config.yaml
num_hidden_layers: 17
hidden_size: 256
num_attention_heads: 8
num_key_value_heads: 8
head_dim: 32
intermediate_size: 1024
vocab_size: 8192
hidden_act: "gelu"
norm: "layernorm"
norm_place: "pre"
norm_eps: 1e-06
positions: "rope"
rope_theta: 54100.0
rope_fraction: 0.25
qk_norm: false
attn_scale: 0.177
bias: "all"
tie_word_embeddings: false
parallel_block: true
init: "orth"
init_std_qkv: 0.0455
init_std_o: 0.0078
init_std_up: 0.0455
init_std_down: 0.0078
init_out_by_depth: true
optimizer: "soap_variant"
learning_rate: 0.00618
beta1: 0.95
beta2: 0.98
weight_decay: 0.035
lr_head: 0.00941
max_grad_norm: 0.5
warmup_steps: 200
schedule: "wsd"
decay_fraction: 0.784
decay_shape: "sqrt"
final_lr_fraction: 0.02
batch_tokens: 262144
max_seq_len: 512
doc_mask: true
train_tokens: 610000000
max_steps: 2327
dataset: "wikipedia_en"
Each number is 128 + 24 x the weight over its row's rms, rounded and kept within 0 to 255. Layers, rows and columns count from 0. The size above them is the row's rms in percent of the matrix's.

# layer 11 MLP up, 1024x256, rms 0.146, rows 669-721, columns 128-191
size [104 108  96 106  94 102 102 102  97 101 109 102 101 106  97  94 101  97 111  99  92 101 102 103  87 102 106  99  88  92 100 101  95 110 100 106  99  94  97  97  87  89  91 100  93 103 104  98  97 107  99  99 100]
[[116 114  92 130 153 202 122  97 164 128 153 107 148 102 126 167 101  89 135 140 162 152 149 135 162 127  50 132 105 157 106 116 130 136 136 123 160 111 124 162 141 141  93  78 106 148 116 139 102 128 142 117 158  97 134 147  91 120 144  93 136 110 184 159]
 [175  96 114 132 122 116 117 139 103 156  88 102 110 117 136  86 155 134 104 154 125 170 156  99 126 153 116 116  91 138 131 144 183 109  99 123 139 114 117 116 153 100 135 134 137 134  96 132 116 140 104 110 170 130 117 115 110 131 143 195 139 130 107 152]
 [129 148  89 144 112 139 114  81 157  85 150 119 128 152 111 133 137 121 105 135 171  86 126  72 138 109 116 129 162 150 146  90  88 121 115 164 117 154 101 106 140 126 139 141 174  99  96 130 145 139  77 116 113 137  95 162 129 151 124  61 100 111 153 103]
 [142 160 115 174 143 148 126 134 143 106  81 164 122 132  94 181 151 169 126 125 154 178 157 164 121 112 129  96 117 122 122 168 129 111 154  90  92  97 139 112 121 132  86 130 114 110 133 142 164 172 116 127 123 146 156 115 164 160 142  79 167  62 128 117]
 [ 99  92  97 124 134 113 122  98 121 104 125 103 137 163 172 125 143 153 168 172 121 113 162 125 147 106 129  85 135 130  86 138 146  79 145 162 119  82  94 160 158 141 117 132 124 154 132 128  95 116 145 128  77 102 116 124 185 120 169 143 117 116 127 126]
 [ 99 165 164 166 148 117 115 131 127 124 116  83 131 125 112 104 132 166 154 131 149 194 145 138 102 118 146 155 114 105 117 134 150  97 102 126 137 132 123 110 152  91 104 108 142 125 108 134 138 167  95 156  88 133 131 171  82 101 144 126 175 183 151 102]
 [125 128  91 146  65 145 170 192 159 146 121 117 113 105 138 153 134  96 128 109 150 175 161 132 145 166 133 150 140 126 124 130 104 134 104 101 152  80 138 100 144 108 156 129 159 128 109  71 163 129 109 100 126 141 129  89  77 109 147 148 129  76 163 136]
 [101 150 139 147 119 141  86 121  80 113 169 129  98 136 138 134 157 124 127 125  89 116 145 112 115 145 147 112  95 136 146 161 164 136 171 117 143 144 141 157 172 163  90  86 163 158 147 111 107 115 103 150 122 115 137 164 136 142 125 123 131  84 145 125]
 [142 165 118 157 159  82 132 105 179 153 127 152 151 145 116 115 154 122  98  69 102 149 113 121 103 104 147 143 148 109 102 139 120 114 127 144  89  97 133 108 142 129  91 138  85 137 114 118 130 166 164  89 140 115 116 139 110 157 152 133  88 127  72 160]
 [106 136 139 147 134  99 104  74 148 134 109 156 173 120 120 137 120 114 154 122 124 114 111 126 122 106 117 130 145 133 115 143 156 134 132 102 121 120 109 157 114 141 131 111 105  97 123 148 127 108 148 160 106 149 119 136 136 105 112 152 157  70 117 120]
 [115 136  92 113  96 124 144 124 107 139 114  94 106 135 129  91 188 134 213 133 110 146 146 153 131 125 130 104 135 119 118 134 128 153 148 111 136 110 108 120 120 131 163 136 120 140 113 122 125  67  97 156 187 121 135 123 112 165 115 124 134 108  87 127]
 [130 141 101  77 123 141 118  89 159 134  46 143  92 134 161 140 131 109 156 128  96 158 110 119 160 104 129 177 128 140 114  81 117  86 116 170 132  93 117 101 162 111 117 125 136 126 134 156 132 102 148 146 126 112 146 131 118 130 132 118  96 126 140 108]
 [135  96 151 128 150 109 106 117 145 123 121 117 128 133 134  94  75 119 137 161 123 110 134  81  74 103 142 157 100 184  98 113 119 119 136  78 151 137 139 140 145 105 121 155 148 155 126 137 126 127  79 116 118 145 171 116 113 169 126 105 148  57 111 144]
 [147 111 111 174 143 153 141 132 109 104 149  99 177 169 119 101 167 145 121 112  90 142  81 129 130 110 190 119 124 145 118 106 101 110 141 124 159 124 157 128 172 121 116 124 124 150 106 114 130 127 115 155 110  93 127 120 123 107 152  75 156 132 127 174]
 [101 140 124 131 106  86 139 114  90  87 130 160 130 112 132 153 114 160 106 151  96 117 134 128 141 122 117 133 116 121 103 119 103 105  76 124 124 143 123 110 177 132 142 144 117 108 148 142 154 108 110 109  74 131 133 129 105 134 135 109 106 128 156 105]
 [131 154 141 141 109 124  85 155  82 128 134 160 148  83 116 146 110 100  92 126 121 130 139 106  97 101 155 122 167 132 134 127  98 145 131 145 141 147 132 106 128 113 115 127 131 130 109 126 127 147 143 128 103 127 144 132 120 138 126 132 156 167 118 111]
 [119 111 133 126 161 139 104 175 127 136 158 117 105 109 121  91  78 146 115 131 144 151 151 124 111 119 125 175 128 140 153 140 137 141 128 136 127 100 119 150 129 174 105  97 156 115 153 173 122 143 101 122 140 153 138 111 164 160 121 145 160 114 194 139]
 [111 170 185  80 106  96  77 131  96 118 165 143 109 140 120 127 108 128 160 102 187 106  96 174 136 123 154 143 133 114  95 137 106 157  99 119 103 146 170 118 164 149  73 122 170 135 166 178 150  91 167 113 136 105 104 112 113 136 111 113 134  91 104 141]
 [157 154 108 144 107 159 158 150 145  58 117 121 143 134 154 100 140 153  66 143 127 109 143 122 162  84 119 131 101 134 135 199 147 148 125 117 125 136 144 101 171 131  98 143 130  89  96 103 119 135 147 106 117 139 129 128 103 131  98 139 128 179 157 109]
 [163 175 144 142 136 142 145 130 118 160 152 156 129 110 166 153 107  84  78 131 141 141 201 151 122 130 109 112 140 153 170 154  95 150  84 192 119 150 122 141 119  97 111 144 119 138 114 114 149 130 153 128 132 185 102 121  96 126 131 137 107 160 173 136]
 [176  81 128 148 133 152  85 109  99  93 105 155 110 159 104 103 126 136 126 153 164 116 134 117 111  66 139 118 113 118 118 155 115 141 122 106 108  70 149  88 133  74 146 118 135 163 122 134 139  93 142 120 141 155 115 140 142 133 158 134 134 116  93 111]
 [141 124 164 106 120 136 154 124  89 103 107 116  96 145 108 192 167 136 117  84 111 154 143 170 159  96 116 102 104 142 119 143 133  85 120 146  97  91 170 153 120 123 145  96 150 167 143 116 145 167 150 130 142 152 133 153 117 139 119 106 162 172 135 144]
 [104  96 133 118 166 184 170 129 140 122 107 126 151  81 112 154 134 121 138 137 117 114 148 111 128 106  99 155 103  87 143 148 157 141 156 146 144 108 106 111 142 188 125 140 114 175  98 125 151 123 150 166 116 159 136 149 112 163 132 105 133 110 114 111]
 [102 124 142 119 123 128 148 109 124 130  95 155 147  85 112 154 142 105 111 121 139 129 149 114 130 120  96 122 126 104 114 117 117 122 174  72 125  88 121  70 114 132 127 121 113 119 159 180 162 166 137 139 127 152 139 141 145 119 121 142 176 114 100 161]
 [146 109 119 188 117  91 150 116 138 140 157 123 149 130 125 146 137 115 145  83 137  88 132 109  88 108 116 172 184 120  98 130 143 127 152 121 164 111  97 129 149 110 143 126 148 137 108 137 111 129  88 129 146 108 135 148  98 160 166 123 127  92 134 110]
 [116 144 120 143 116 128 166 135  77 129 114 118 127 137 149 162  98 149 119 139  90 145 137 128 131 104 105 143 121 128 102 120 161 104 136  90  94 159  96 140 159 151  76 132 149 128 139 150 144 136 159 154 146 148 130 154 172 183  98  95 128 109 137 148]
 [125 102 154 140 124 143 133 144 140 161 138 115 136 106 114  86  74 127 134 161 107 173 116 156 145 121 170 165 133  91 129  95 138 168 140 139 113 100 145 100 113 121 118  98  75 117 160 128 149 110 178 131 116 132 150 141 183 154  56 133 118  75  87 162]
 [ 94 126 140 144 126 124 162 122 109 164 103 161 113 145 123  89 147 104 188  89 160 130  99 129 151 139  86 147 139 153 104 140  95  93 128 159 131 115 115 117 183  94 114 111 141 130 113  71 152 127 120  92 121 164 126 126  87 107 152 128 151 105 128 108]
 [132  78 106 144 142  88 110 125 163 134 129 159 140 102 125 111 135 109 143 133 122 120 142 167 132 139 130 134 155 132 109 136 146 136 127 110 123 123 175 126 125 111 131 145 183  80 103 122 154 167 129 116 151 135 147  98 146  86 136 105 158 136 156 139]
 [111 138 133 121 161 123 134 143 154 139 114 173 142 134 124 103 131 135 128 129  94 166  98 157 133 152 121 115 134 111 169 137 120 110 119 110  89 141 131 121 135 119 130  86 145 103 164 100 138 113 135 121 108 125 152 151 148 124 133 131 112 172 118 122]
 [ 91 107  87 138 137  96 135 192 159 169 120 142 166 117 115 154 140 134  82 130 148 182 138 128 113 137 108 122 157 149 107 104  95 100 182 123 131 119 135 102 115 124 117 126 139 116 156 135 185 118 117 143 107 117 126 111 150 101 150 132 131 135 154 130]
 [147 153 127 133 119 112 121 137 168  77 161 148 163 110 133 130 138 116  88 116 168 157 120 113  93 141 110  74 104 116 133 142 135 151 213 125  92 163 116 108 148 143 109 127 170 184 139 134 179 121 131 141 122 118 152 141 158 149 122 129  99 101  93 109]
 [125 151  99 160 134  80 138 116 177 111  62 136 107 106 136 135 160 155 174 129 140 129  96 145 129 120 123 135 159 132 188  83 131 121 149 154 161 119 119 128 169 139 137 164 119  94 105  90 127  85 129 131 122 113 142 108 165  85  64 131 114 131 112 103]
 [191 135  95 123 122 122 140 115 107 149 118 139 154 117 110  99 125 141 129 145 147 110 112 173  84 127 125 139 105 118 170 124 163 143  94 119 141 129 140 124 133 115 124 141 127 155  97 108 138 103 155 122 140 128 155 134  89 115 168  85 121 180  59 125]
 [117  95 146 149 128 121  95 131 135 111 108 123 177 149 121 160  92 118 129 108  95 122  69 113 126 104 150 183 162 120 172 122 121 173 122 115 135 126 128 105 139 117 104 132 101 112 119 128 157 104 104 157  79 128 142 167 107  93 114 143 141 116 154 112]
 [111 132 130 106 157 109 105 133  85 124 128  99 126 150 139 139 181 125 122 131 120 138 132  72 158  85 126 151 108  99 144 152 116 157 160  51 110 159 134  64 128 131 111 112 194 111 166 116 173 153 135 104 147 150 146 126 138 104 104 142 147 147  87 128]
 [135 118 142 159 153 123 100 101 110 124  82 125 162 123 137 139 131 151 100 122 124 131 132 194 131 123 139 156  70 122 150 108 127 141 101 131 132  98 116 162 153 148 128 122 107  98 139 116 108 106 113 109  79 139 131 107 111  87 123 123 154 124 137 143]
 [133  64  91 132 112 109  75 108 109 144 138 149  94 164 137 153 109 151  89 132 135 126 141 130 102 133 118 159 131 134 108 134 119 156 116 152 149 103 122 145 107 157  90  94  91  94 171  70 122 143 116 110 115  98 132 128 130  88 125 138 117 127 127 166]
 [144 110 135 130 109 138 103 132 164 100  71 103 168 162 185 150 150 121 132 145 127 100 144 108 118 114 124 144 148 130 159  94  99 189 158 142 102  77 113 115 154 213 135 146 160 122 114 127 182 121 138 119  87 146 112 150  96 158 148 117 136 147 161 123]
 [157 125 139 100  79 187 127 104 158 162 147 149 194 115 139 145 132 152 109 122 157 184 114 150 112 118 128 132 141 153 124 142 130 144 142 161 146 160 121 154 125 116 129 127 117 149 123 117 102 105 143 146 132 162 106 133 145 164  97 152 120 133 143 138]
 [131 117 115 162 150 124 137 117 119  89 115 109 130 139 167 130 112 114 124 158 113 137 121 157  93 108 160 143 149 112 116 151 120 140 128 117 112 133 152 126 166 111 147 112 164 158 105 133 120 112  98 117 132 109 103 110 163 112 121 141 150 100  86 113]
 [127 153 128 149 135 130 135 119 137 118 122 146 133  98 128 137  73 144 147 125 136 144 145 174 138 127 140 145 167 118 121 146  93 120  93 158 120  96 123 100  75 128 111 146 132  96 121 101 117 115  95 150 154 112  85 158 163 111 143 117 145 139 128 142]
 [112  67  77 138 155 136 141 188 102 152  93 129 130 120 148 124 123 115 122 141  92 153 154 131 143 120 186 137 147 127 136 171 118 122  95 118 138  97 117 129 167 121 102 121 127 157 123 151 189 159 103  95 117 170 154 107  83 143  94 149 132 133 132 105]
 [ 99 184 123 149 131 100 113 131 160 135  99 167 148 127 120  88 145 104 138 121 147 133 141 100 146 118 164 112 159 144 173 115 143  96 107 110  86 155 107  53  98 138 147 137 120  80 114 131 113 103 111  87 122 138 149  89 143 146 160 135 114 118 111 141]
 [117 130 134 138 136 115 151 151 138 177 128 134 152 129 138 133 115  91 145 143 158 136 133  99 172 104 106 129 117 134 119 150 129 148 128 105 158 113 109 172 125 149 127 156 119 148 147 106 120 140 109 123 152 131  82 139 112 140 142  76 128 123 122 132]
 [ 94 137 122 102 125 104 134 122 111 162 107 121 147 138 114 101 122 105 148 110 150 135 150 158 171 105 138 108  93  80  81  96 144 170 118  88 133 171 124 111 135 121 163 101 151 100 118 109 128 118 150 116 128 156  94 124 138 149 170 111 132 126 135 166]
 [136  92 128 128 135  77 122 126 117 183 134  95 120 128  77 133 144 162 139 133 126 116  99 106 123 149 133 101 151 144  74 104 121 146 144 158 150 145  97 119 121  94 150  95 169 106 156 133 108 137 194 147 128 121 135  84 137 157 164 165 137 112 147 120]
 [176 120 104 118  80 123 163  94 107  99 139 116 145 177 119 100 109 113  93 127 117 165 122 167 130 133 105 169 133  72 135 156 154 170 121 117 122 166 158  73 154 138 107  87  99 118 124 147 169 102 112 139 123  85 124 143 153 120 133 146 142 136 139 135]
 [111 133 140 116 119 129 169 110 133 119  78 132 166 156 122 166 135 114 101  91 111 117 173 151 100  62 149 129 112 139 108 130 120 111 157 132 161 138 127 132 113 100 119 133 174 176 109 102 134 131 162 212 128  99 174 120 142 101 148 154  81 156 119 130]
 [120 111 163 143 101 115 103 109 131 184 138 138  90 151 137 123 117 123 156 118 111 129  63 153 163  78 160 136 146 136 112  84 132 125 155 127 106 115 145 104  96  92  80 116  85 124 136 130 134  75 113  58 119 169  94 111 157 121 151 115 105 102 124  93]
 [123  95 117 112 122 135 127 112 130 150 159 167 121 136 124 125 131 134 124  93  89 130 139 166 171 123 117 162 112  92 151 170 117 104 128 119 142 127 144 128 104 111 118 165 141 109  91  99 113  99 165 102 125 100 130 116  88 146 118 102 102 126 134 113]
 [137 138 152 137 174  85 177 153  85  73 116 107 165 152 120 128 165 133 155 137 105 148 111 126 142 142 111 108 129 108 106 158 135 116 152 133 131  82 148 147 106 157 170  76 130 139 154 135 149 131 123 143 133  92 139 112 118  77 139 142 168  98 106 149]
 [102 135 155 153  85  74 109  96 106 133 123 148 139 123 109 123 106 124 168 101 136 153 120 117 156 108 123  95 147  98 149 147 161 134 139 135 135  98 168 111 142 149  99 117 127  98 121 149  83 156 157 149 110 139 132 171 100 149 121 180 147 139 143 120]]
# layer 11 MLP down (transposed), 1024x256, rms 0.139, rows 669-720, columns 128-191
size [105 106  95 109  95 101 107 102 103  95 108 101  90 116  94  92 103  96 108 108  95 104 109 100  99 109 107 100  94 103 101 104  93 103 100 110  92  90  93  95  96 102 101  98  94  95  96  98  98 105  94  97]
[[118 117  97 114 166  98 152 151 119 189 117 162 174 123 108 153 140 153  93 110 141 150 146 161 120 147 155 139 113 121 150 122 144 181 146 152 101 128 100 111 131 117 126 159  85 100 119 127 135  75 136 103 134  81 148 131 101 107  84 174 150 122 114 133]
 [158 121  95  95 164 154 115 144 134 142 118 132  96 129 162 121 129 127 101 175 112 116 181 117 132 124 146 108 111 124 159 123 125 159  90 123 121 146 139 113  90 161 101 113 127 106 141 165 126 136  85 151 115 135 102 129 102 137 143 129 124 125  78 166]
 [124 123  91 162 147 130 122 129 124 156 104 116 113 107 135 131 148 101 132 101  97 117 108 150  73  98 116 146 133 150  97 143  98 118 115  92 137 111 110 146 152 104 147 162 111 133 137 123 112 139 145 123 162  91  84 144 165 171 135 142  98 147  96 132]
 [137  92 112 135 100 144 139 123 106 137 140 140 149 155 148 104 114 116 111 182  95 124 124 117 174 132 153 168 139 107 121 132 146  99 105 155 151 102  92 110 118 105 115 127 130  96 120 125 146 171 109 128 116 127 117 146 149 139 102 127 102 151 108 131]
 [165 137 145 111 162 154 139 108 155 128 124 132 140 125 117 142  92 150 138 102 113 126 119  99 143 134 176 124 142 117 169 108 113 128 116 155 134 110 151  89 117 101 127 140 149 123 119 143 134 144 140  78 186 157 145 145 135 148 101 148 117 164 143 139]
 [150 155  95 127 158 123 151 128 145 186 123 132 143 115  91 159 104 123 143 126  94 132 143 153 127 135 111 128  88  74 136 124 163 131 130 155  96 114 162 117 144 169 148 133 123 145  73 129 175 131  85 122  83 123 144 148 153  84 129 124 115 171 119 131]
 [ 98 136  95 109 156  99 128 113  92 136 139 140 158 151  96  95 186  97 163  92 121 122 120 149 141 123 111 109 175 177 131 124 116 114  83 149 142 133 130 141 149 120 164 162 117 128 158 153 137 133 151 138 118 140 150 120  99 123 101 152 117 171 147 121]
 [118 157 108  89 159 134  88 139 110  67 155 153 161  98 129 120 132 144  92 114 158 114 142  92 117 153 167 177  99 117 117  72 111 137 163 127 118  89 110 111 148 148 141 176 135 130 171 107 131 105 152 144 131 162 110 181 158 109 131 144 121 102 113 139]
 [ 80 154 120  92 100 123 104 148 135 104 142 125 123 178 151 158 136 133 113 145 107 134 167 113 103 139 138  73  97 104 138 160 150 145  80 167 125 137 122 191 148 122 163 123 142  89 109 132 145 125 112 139 166 175 155 106 113 132 160 132 105 120 159 117]
 [157  99 101 152 115 145 149 146 105 137 130 131 112 169 133 119  81 168 127 153 111 152 130 125 106 114 125 119 109  78 162 137 112 152 117 154 108 170  70  94 134 113 150 147 112  90 167 131 161 157 194 171 125  88 162 102 127 129 133  93  98 118 128 153]
 [117 136 146 125 135 135 142  90 108 117 151  95 137  96 135 126  89 158 118 121 131 137 129 112  98 105 143 137 109 165  95  96 181 137 106 114 117 118 141 115 104 105 128 142 121 129  93 116 137 111  85 183 106 114 155 126  85  81 107 132 161 121 169  88]
 [121 122 135 106 155  99 107 122 115 128 116 124 138 131 109 106 147 164 120 129 111 149 139 145  69  98 150 135 137 175  96 113 130  89 121 146 143 129 171 116 113 125 131 139 150 106 116 132 141 155 126 124 124 121  69 152 136 155 123 103 115 184 131 150]
 [149  81 111 161  93 173 122 134 154 106 149 143 126 135 139 126 155 129  94 128 115 127 142 161 147 109  98 142 141 101 175 119 140 104 137 153 100 114 120 181 125 192 184 121  66 125 150 163 120  82 176 167  98 170  96 112  97 112 112 121  95 133 101 130]
 [121 117  85 111 150 119 127 150  62 155 138 135 128 142 108 137  87 121 155 148 120 168 115 116 111 127 177 114 134 120 110 170 100  66 134 149 104 131 163 135 133 132 148 117 149 101  81 104 142 157 173 121 125 110 135  76 123 110  96 147  88 132 149 130]
 [135 118 110 108 113 170 119 137 193 127 112 146 113 143 135 152 129 148 128 133 126 152 122 114 151 126 125 120 128 114 102 142 105 169 154 158  63 125 118 111  94  88 104 159 118 128 126 156 123  93 165 158 121 108 119 123 191 138 131 122 168  91 124 116]
 [129 159 140  92  77 134 102  92 152 119 155  64 115 124 112 110  84 183 100 184  99 103 130 180 123 124  76 161  88 133 139 128 148 145 170 137 126  98 148 131 138 106 133  95 142 156  95  99 117  83 142 146 144 103 109 116 159 120 103 126 142 121 117 133]
 [ 87  94 132 189 126 136 130 126 126 174 121 185 141 122 177  85 128 119 148 140 148 109 122 131 168 130 173 102  96 170 153 114 118 101  92 128 137 131  77 146 123 150 128 120 104 133 118 125 113 100 127 122 136 117 108  72 107 180  81 119 123 150  88 126]
 [176  90 129 136 125 151 169 116 106 101 107 150 135 135 130 142 134 109 124 128 119 132 122 159 104 135 117 123 148 149 136 121 136 108 154 119  99 155 119 131 103 116 133 118  87 122 126 139 159 138 139 117 115 105 161  61 136 135 144 156 123 172 104 160]
 [142 114 148 110 122 118 192 132 171  98 143 164 119 161 154 158 127 130 113 134 166 121 118  99 114 101 127 169 144 117 136 107  72  77 132 152 139 124  95 134 141 148  91 101 117 147 164 110 139 125 121 164 114 188 142 141 129 131 131 137 109 104 157  73]
 [128 149 125 100 106 153 108  89 112 113  76 139 109 121 138 141 135 143 156  96 103 170 103 133 110 120 102  69 112 156 122 151 178 142 114 160 139 115  96 137 141 147 137  79 115 152 130  93 120 133 127 139 122 130 136 147 127 155 137  99 120 120 147 127]
 [108 129 149 111 160 131 147 144 108 120 114 154 104 122 114 134 115 135 121 123 159 120 127 136 155 122 131 145 142 124 141 107 132 142 126 124 146 108 115 138 153 118 150  99 141 126 138 127 140 108 158 138 194 129 149 139 203 174  84 154 110 151 142 176]
 [136 141 141 144 108 143  90 110  64 154 137 125 133 128 146  85 122 115 130 130 130 131 146 112 143 113 117 111 139 127 142 115 113 124  94 143 140  98 114 131 127  83 128 148 115 102 103 117 153 135 108 118 104 100 178 128 150 103 136 216 121 138 147 112]
 [168  90 100 116 162 144  88 111 134 125 135 126 113 139 123 104 166 110 133 124 186 150 142 143 113 155 126 154 127 115  60 108 123 134 125  96 117 135 145 123 103 129 117 156 148 145 171 135 176 128 137 107 104 133  99 130  96  93 169  93 167 138 181 165]
 [128 148 112 147  94 151 135 143 136 149 125 121 152 185  94 157 135 150  98 144 109 136 134 172 116 161 117 145 140 147 128 120 152  90  98 152 133 170  90 172 141 146 110 172 146 125  87 132 108 141 104 108  95 134 131 116 132 133 148 103  88 135 140  76]
 [102 123 142 132 121 135 149 178 131 133 120 133  90 130 111 113 114 129  88 135 175 117 113 120 105 141  63 117 107 152 136 141 115 140 157 104 102 165 108 102 150 151 162 151 152 142 100 116 157 127  94 117 114 111  96 117 103 117 140 120 137  92 136 139]
 [133 138 124 152 137 150 146 140 121 100  87 126  81  91 128  95 144 166 171 131 169 165 123 126 107 139  71 122 130 161 127 103 139 143 140 100  71 139 149 151 149 117 109 153 125 119 114 165 106 119 121 134  86 165 117 119  97 151 148 104 185 132 138 159]
 [113 104 132 104  93 107 109 132 131  93 112  99 139 134 146 144 141 126 120  97 126 147 153 100 110  52 134 103 129 155 135  95 140 114 179  98 120 119 137 121 103 136  76  84 169 129 142 119 124 185  95 162 169 146 150 145 168 127 138 125 138 116 112 165]
 [113 173 149 141 136  89 137 150 120 114 131  98 152 104 150 125 141 138 141 107 117 160 152 180 128 109 109 129 125 122 142 145 114 178 132 136  93 126 106 118 131 187 150 125 131 145 125 142 156  74 104 132 125 108 112 125 174 109 114 149 133 103 133  84]
 [123 144 129 102 141 128 136 136 106 124 120 164 133 124  87 154  74 175 126 107 116 143 117 136 121 125 162  88 101 107 144 157 126 160 169 117 135 147  98 160 122 130 149 126 112 114 122 163 104 127 124 104 141 121 103  95 104 124 110 112 128 138 119 108]
 [152 164 145 164 132 114 141 175 145 114 152 117 122 168 157 122 134 168 117 150 111  99 136 128 132  83 182 136 116 133 131 144 149 146 143 176 147 120 117 116 115 160 124 178 121 162  67 128 121 125  98 115 143 105 132 131 106 145 117  92 156 179  71 103]
 [169 132 122 157 125  60  85 148  94 163 130 186  87 127 106 143 101 131 123 116 151 119 109 145 105 163 129  86 148 142 137 101  95 130 109 120 119 185 112 145 103 203 127 152 164 122  90 100 150  92 113 143 128 161 130 140 142  85  98 115 125 161 150 140]
 [125 154 111 113 114 138 150 134 118 148 146 140 153  89 170  98 150  96  67 135 155 144 135 104 121  94 159 133  89 173 112  88 115 136 132 131 105 141 177  88 153 101 112  94 134 109 112 118 134  94 163  79 156  97 138 115 111 160 131 146 158 145 154 125]
 [153 119 101 160 112 121 133 155  87  93 126 117  91 139 151 111 122 126 142  93 149 113  97 112 152 182 134  90  75 126 121 105 131 143 133  84 110 150 106 103 118  99 123 142 140 153 156 149 128 109 152 114 149 149 126 165 121 116 137 115 140 137 152 108]
 [108 130 160 139 123 136 129 119 103 118 132  89 132 123 144  84 140 163 119 113 108 105 100 130 133 133 169 112 136 105 144 118 136 124 152 115  89 139 103 127 129 102 153 170 108 138 151  99 128 133 164 112 153 123 123 125 130 105 125  95 110 128  90  97]
 [157 132 130  90 139 149 167 132 101 120  86 161 130 135  86 105 137 103 145 153 112 128 181 138 141 165  87  89 111 112  85 131 131 152 122  80 139  69 137 152 112  99 107 142 142 148 150 134 112 128  87 154 140 127  96 132 140 136 132 122 144 124  94 120]
 [102 154 152 105 107  90 100  91 122 189 135 126 157 108 149 122 147 100  98  91 115 125 152 108 101 125  87 139 161 126 124 117 136 110 119  90 134 141 127 140 117 133 135 116 144 126 146  92 113 101 158 109 111 108 133 111 114 123 135 120 107 133 103  89]
 [120 102 125 114 142 159 184 132 160 130 132 118 119 135 189 119 152 159  86 126 121 109 120 105 147 124 125  96 129 169 119  94 140 118 141 141 142 159 112 131 126 128  90 174 133 145 131 112 149 134 116 144 126  90 140 104 115 129 113 114 155  78 179  84]
 [128 139 148  99 137  95 163 157 126 105 132 102 153 134 152 137  97  97 133 106 118 127  95 132 111 137 128 137 143 112 133 155 127 167 147 164 130 113 141 166 143 158 105 135 143 117 104 121  98 143 102 145 166  91 137 100 117 114 155 147 163 158 150 104]
 [108 117  91 146 160 134 191 163 111 125 156 170 114  99 110 111 116 100 126 123 124 158 127 118  98 151 135 149  94 127  85 141 142 106  87 119 131 154 130 132 112  86 134 147 107 134 119 114 123 106 146 126 199 151 164 116 124  77  96 134  83  97 103 142]
 [145 150 155 171 142  95 190 147  94  84 113 109  89 140 145 146 120 137 148 141 138  89 135 103 115  58 174 138 125 114 128 151 131 100 108 118 104 128 166 122 165 156 124 166 119 123 114 147 173 104 105 118 107 119 124 132 110 124 140  92 138 142 138 103]
 [154 151 141 114 137 112 129 145 166 139 103 101 133 149 147 175 108 177 117  91 150 140 138 129  90 111 114 141 125 113 148 129 172  79 165 136 112 114 111 113 102 137 131 112 124 126 141 120 137 115 164 128 153 115 130 142 115 130 131 117 145 129 133 101]
 [124 125  83 117 146  97 140 126 111 112 147 156 117 159 129 127 188 109 119 175  92  94 132 138 122 136 110 104 121 138 117 159 184 114 184 130  94 132 123 159 132 128 147  96 166 138 174 149 117 155 132 154 116  85 124  98  77 153 155 165 148 125 135 111]
 [145  98 171  99 115 143 120 119 172  97 134 111 152 131 121 141 162 154 174 110 140 122 115 148  97 129 136  92  94 151 142  98  98 156 142 134 105 109 139 167 159 169 156 135 130 138 118 155 133 112 164 109 124 132  95 156 118 160 175  82  88 103  84 103]
 [125 107 105 140 172 134 123 144 164 134 115  96  80 107 126 124 120 152 127 119 112 108 160 158 142  94 118 141 128 138 122 125 152  87 172 127 119 151 147 185 171 145 131 142  84 123 135 154 112 132 151 142  92 111 137 135 164  99 108 130 136 138 123 145]
 [ 86 160  87 112 124 149 180 122 100 101 143  75 120 163 110 158 150 116 113 118  93 152 105 141 128 121 115  93 119 109 116 140  90 110 144 154 112 163 126 118 114  69 114 137 132 157 118 135 143 133 121 118 134 138 190 124 177 124 117 132 153  99 174 137]
 [134 116 142  95 116  84 145 120 169 109 165 107  98 129 151 120 146  98 106 125 111 141  95 111 139 162 128  98 128  97 121 143 117 111  99 158 143 130  85 137 137  99 110 114 141  97  96 155 153 172 162 139 183 159 136 110 125 131 137 144 151  86 146 108]
 [118 161 129 124  78 119 123 123 129  97 103 105 119 127 144 109 148 124 123 166 121 114 172 105 141  78 137  97 112 138 156 115 180 187 152 133 164 165 153 113 154 132 145 140  96 151  90  87 185 158  90 116 148 131 125 103 128 122 129 113 148 111 108  70]
 [ 97 116 155 117  99 123 100 128 137 132 116 125 116 109 114  79 150 138 180 119 143 140 165 102 115  98  91  87 178 125 118 107 131 105 165 130 120 121 116 148 115 124 112 117 164 119 116 119 180 137 136  75  97 159  99 130 135  95 105 111 126 141 130 125]
 [109 185  87 131 152 163 155 163  80 148 133 143 125 155 153 149 135 107  97 139 108 104 126 117 164 167 142 124 113 105 160 150 124 154  74  86 115 113 104 143 109 140 152 121 120 158  92 130 114 116 151 173 144  91 101  85 146  96 127 111 119 137 127 115]
 [127 155 117 119 142 109 106 117 104  84  92 134 130 136 130 116 177  64 121 128 130 116 135 123 152 119 150 150 175 140 143  72 144 109 138 177  89 166 114 128 128 138 144 158 145  78 145 165 100 113 164 125 147 149 129 128  97 120 125 121 100 114  97 112]
 [117 126 109 179  91 121 120 110 155 165 108 118 118 159 130 119 140 133 114 108 148 104 119 114 161 129  85 130 102  98 129 159 155 106 106 123 123 109 172 136 118  88 156 103 112 129 158 148 121 161 157 148 137 144  90  85 141 169 135 123 124 122 145 109]
 [123 113  53  97 188 141 144 135  96 131 115 133 140 125 102  84 130 137 138 122 120 125 136 160 130 117 133 137 133 128 123 186 148  93 147 160 140 185 123  94 105 100 117 134  98 142 119 122 119 132 182 119 109 117 128 139 112  94 100 121 108 125  89 164]]